Each number is 128 + 32 x the weight over its row's rms, rounded and kept within 0 to 255. Layers, rows and columns count from 0. Numbers have three digits each. The size before them is the row's rms in percent of the matrix's.

# layer 5 attention query, 96x96, rms 0.35, rows 0-20,32-52,64-84, columns 64-95
070:127118062137142165094112112106145130121071103101153152136096125092119106162232124128131146194143
073:170114162147094166147182079102156093125178127111166184080123127067092160111145183122061216166117
088:089151127082109139112178142178159134115143140155126157196138121105138147077028128132081167126161
085:132109189129141122095176152136138129049141115092103168101137100087151093073088160104120105182192
079:138143139099165068145150113113047162121128149165164122164136144076142084085127055135128143091105
090:101149108098071118172055149146125094134168082154122003136112164178109119129118134159185102123125
070:139102106106144118160082121122170140120138164106126173111145160076127175143117129132140074194128
077:154201158059095127117108120126139094213128113115114097104107142098087183126088111186065129055077
074:114088122157100142168141124143123134102074168176105081134063094123119120150107164050112160093122
076:146156162188091147111128117125211118119168135093180037111096116150098083127101104141123092104108
066:137125135139152167138100126173126175110153129147103151164186110108103166120155094133104123092139
093:154135141051136110073089077145085093075040114084189157154154155118163119102127176125119130130151
083:114099135098073093091109094088111179121109131145175126129117093154130088123166123120131111163145
165:099121193118140146151152135133116147208095114124129158092138119149117071164131034161090111163117
150:123206088109151111139164164151096154128077135125153151116169197123150181125067165085175157144118
180:132122154150143098118149120154091104127145156115048114136129062146142136179123084169083137137085
060:114091154118099150111091149163120069130146136105150143149148092175147133167167102049152162095094
057:174188170117107128104177157140160093140085178134183143172122116181090081114179092057077161144156
070:129154186142094108086146129148111088098159076095140111101127077177103090135100133064103128162125
069:152153155118103199114162153150114079132114072099161118116107123154096092124116130035079180140137
069:134157088114104119165018104117085156059080103163152086094138139120114157114122101170151094080117
078:082072102141141105126147140086140138200123084084093187093119153131149091101117082139120139099180
071:161092122178172076170136092093119146183183133093106144090112067130135088123129143105118120202150
089:152141062090130119135105162137103136120094123142155103147128178119101114100093115130142152147046
094:150146086069139137154125076175092159095117179072106162100137178135094112096087121155101159096111
076:105157182139162124077120133141193110122110101133109125145140088123143099193143169158158104126172
084:124146105096142103159108161152106139137148069119163082153148141145141204162154182153182127117137
070:122070099168140187110138120181176122168127184158125176119136139111148129117087101138128116100166
067:154188124123101115102183132208107099078225145150146090143101153153203135176175166149132100096133
072:159140183190122129130107103112129101119102136102175074183077138107090199125150146119170093149049
066:109206180149130098164115177095094091148107129101104161137138120120145115103144078157116133132149
067:076119101126094084140076108143139145130085108150102146175180170129118136126035079169151091193127
109:137138183058152168129165127168130140094124148130126172223148162037133118090111091116083139155076
104:155130129159162143113170107132110137127179153063160145141116112097125091137084096204116141118079
140:133152142176218107145143116159111189146162123091155119151112125057143108078156115116140216070109
160:085114067132154067110109132127133111114140104184133081075085131130123129135148147072155120133142
183:091115097104110063169108143052111155109124164116131112090141113126132181101095186102144168151080
072:151194155101103105138157109151123085077107152107116135171135114113121125128132206119154113135081
071:159181181089123099154125152140119086041113136084146130199101158150133156089160178148130119138151
065:162173176113100130129132131148046102087147166052184079147111142093118150090171164134146140151098
056:163178158146151149170148126127120088105089214086134176144093101119119139167110169097151109199093
066:131098094077141105090094118195116175153109114119139146131166134140147107145158118162100183094141
067:101130092137185112057121126105143128134184128083108151092139107132109091170175178143098130121127
081:096166133073132103056105192117132075141115138081118062117124136145166144151098131142142132102115
079:118175138148139108163115102121126146164142151095164185113113059102150123129160148084166128062142
096:185173177074172110140134138117114093124048161126163108140122122086165118094113087143108159165156
085:090069115128150076107157103120040174139099105107178116103140147076139112106101072108077153168106
096:112133172107109098096117094093116092084111148109128089153154145171142153155056146087159093136079
068:120135135142168166136071157175106162155121145117079178131190130128183110131148142109154120114080
074:126169162136037114120128185191117061086133060079103055125072112164161106123120130107111128126164
076:126153192125091093108118137107149112138155126052106081133104085112130097181166176142144144088123
078:136184130076165157142131143149126085121099127080174138148092126142123140124111121125136071122130
071:109093128160061112137079118097144173114117031161074183073158126129098091152139126203083129131142
115:120143155111113094131138051158155160147153171123103108121114107103152171124118098156134072146137
079:126175080151108109132077132097085148107184127107143119128131139092158129151164095215117089109163
121:142137135145142110164115132166157116130147187101180130139122152130123086094094093103149125229118
153:144120075102115061108126098096142155126102113168120128108110130149148163127176197131135125096070
150:108136084106076136130101169096146090108089161179137133134134110129213218148110163127190129171172
064:108176119098132127069103152162123093084082141132099103116106150166140180114123185109146076068134
056:130103144108087108166131139139150115079106091141101163140117163169120156075106141128108115158112
063:161150153100145124120128174181142069108080116096137110151101169152098162183172125141164075101152
070:122157133148102122098143151120173068141080091074109133077111158138124188103141187123117122113148
061:057141136172126112110091081097134176165119164115099133174204102101134104088083163139132178117177
# layer 5 attention key, 32x96, rms 0.303, rows 0-19, columns 64-95
085:139161105170123157120151171132107175114159077112144119118173096104125159150080082176104095160117
098:105160058145170098148128134101102161134095150114159119131158083114190098105124087191118118072107
084:046085126163098146088123077115151116165124093113102113110184138200098138106119108124115065163124
108:154108134179093147098171144115180103111186151124190174116070137157152111124074149134119114096151
099:209128156106100189147180150194147113139136141103128110133070139138076107161129098129184083132071
119:058100066134135119107091130092174140145111131131060148108194100074200127129140169129144110083124
099:106127158091144083126165148120176190156068144189112055161188103158167090084127150165111126093149
095:139131140121121123066123149109151090133125153138122144131073145113138134106078131117074096116148
100:116145112144135116118175134160052103152171109123138132088059153115096132100166105067140143105127
102:120166122146094136077108147104108078096155095103144095147089174136108125105167143121133150163129
132:125133115097110124132061123133106198123096108164131154123210096098125093136127121174087122129134
116:133133117157145139113124164134129086157126142082125127131121136194102140095082148082148134143134
145:109106096139126138090075140108153175069156111140144159124139138115142044119092127143126110109168
113:135073120124113157131097100090056164096135083152131164143136075167107114093144147184126141123129
101:132127123109128119083155159127101175108174141131154173054119094064194121065137106156129142100130
098:135141121136108198139139163135155163139146148119090067132114129117097157110103133084124121084068
075:136080131106143105121099104080137081169107072131164153102068140129138129089135151094104170148179
081:076062124128118102109106147113089045153107159130150151106104180146145110111105175110133150100172
087:107107133126101102094089098098110097061110151149169143102103128165170173094149240102109161154144
085:125094151107200142121088084077101082130114148166119119078098127166163191108140133127183133109124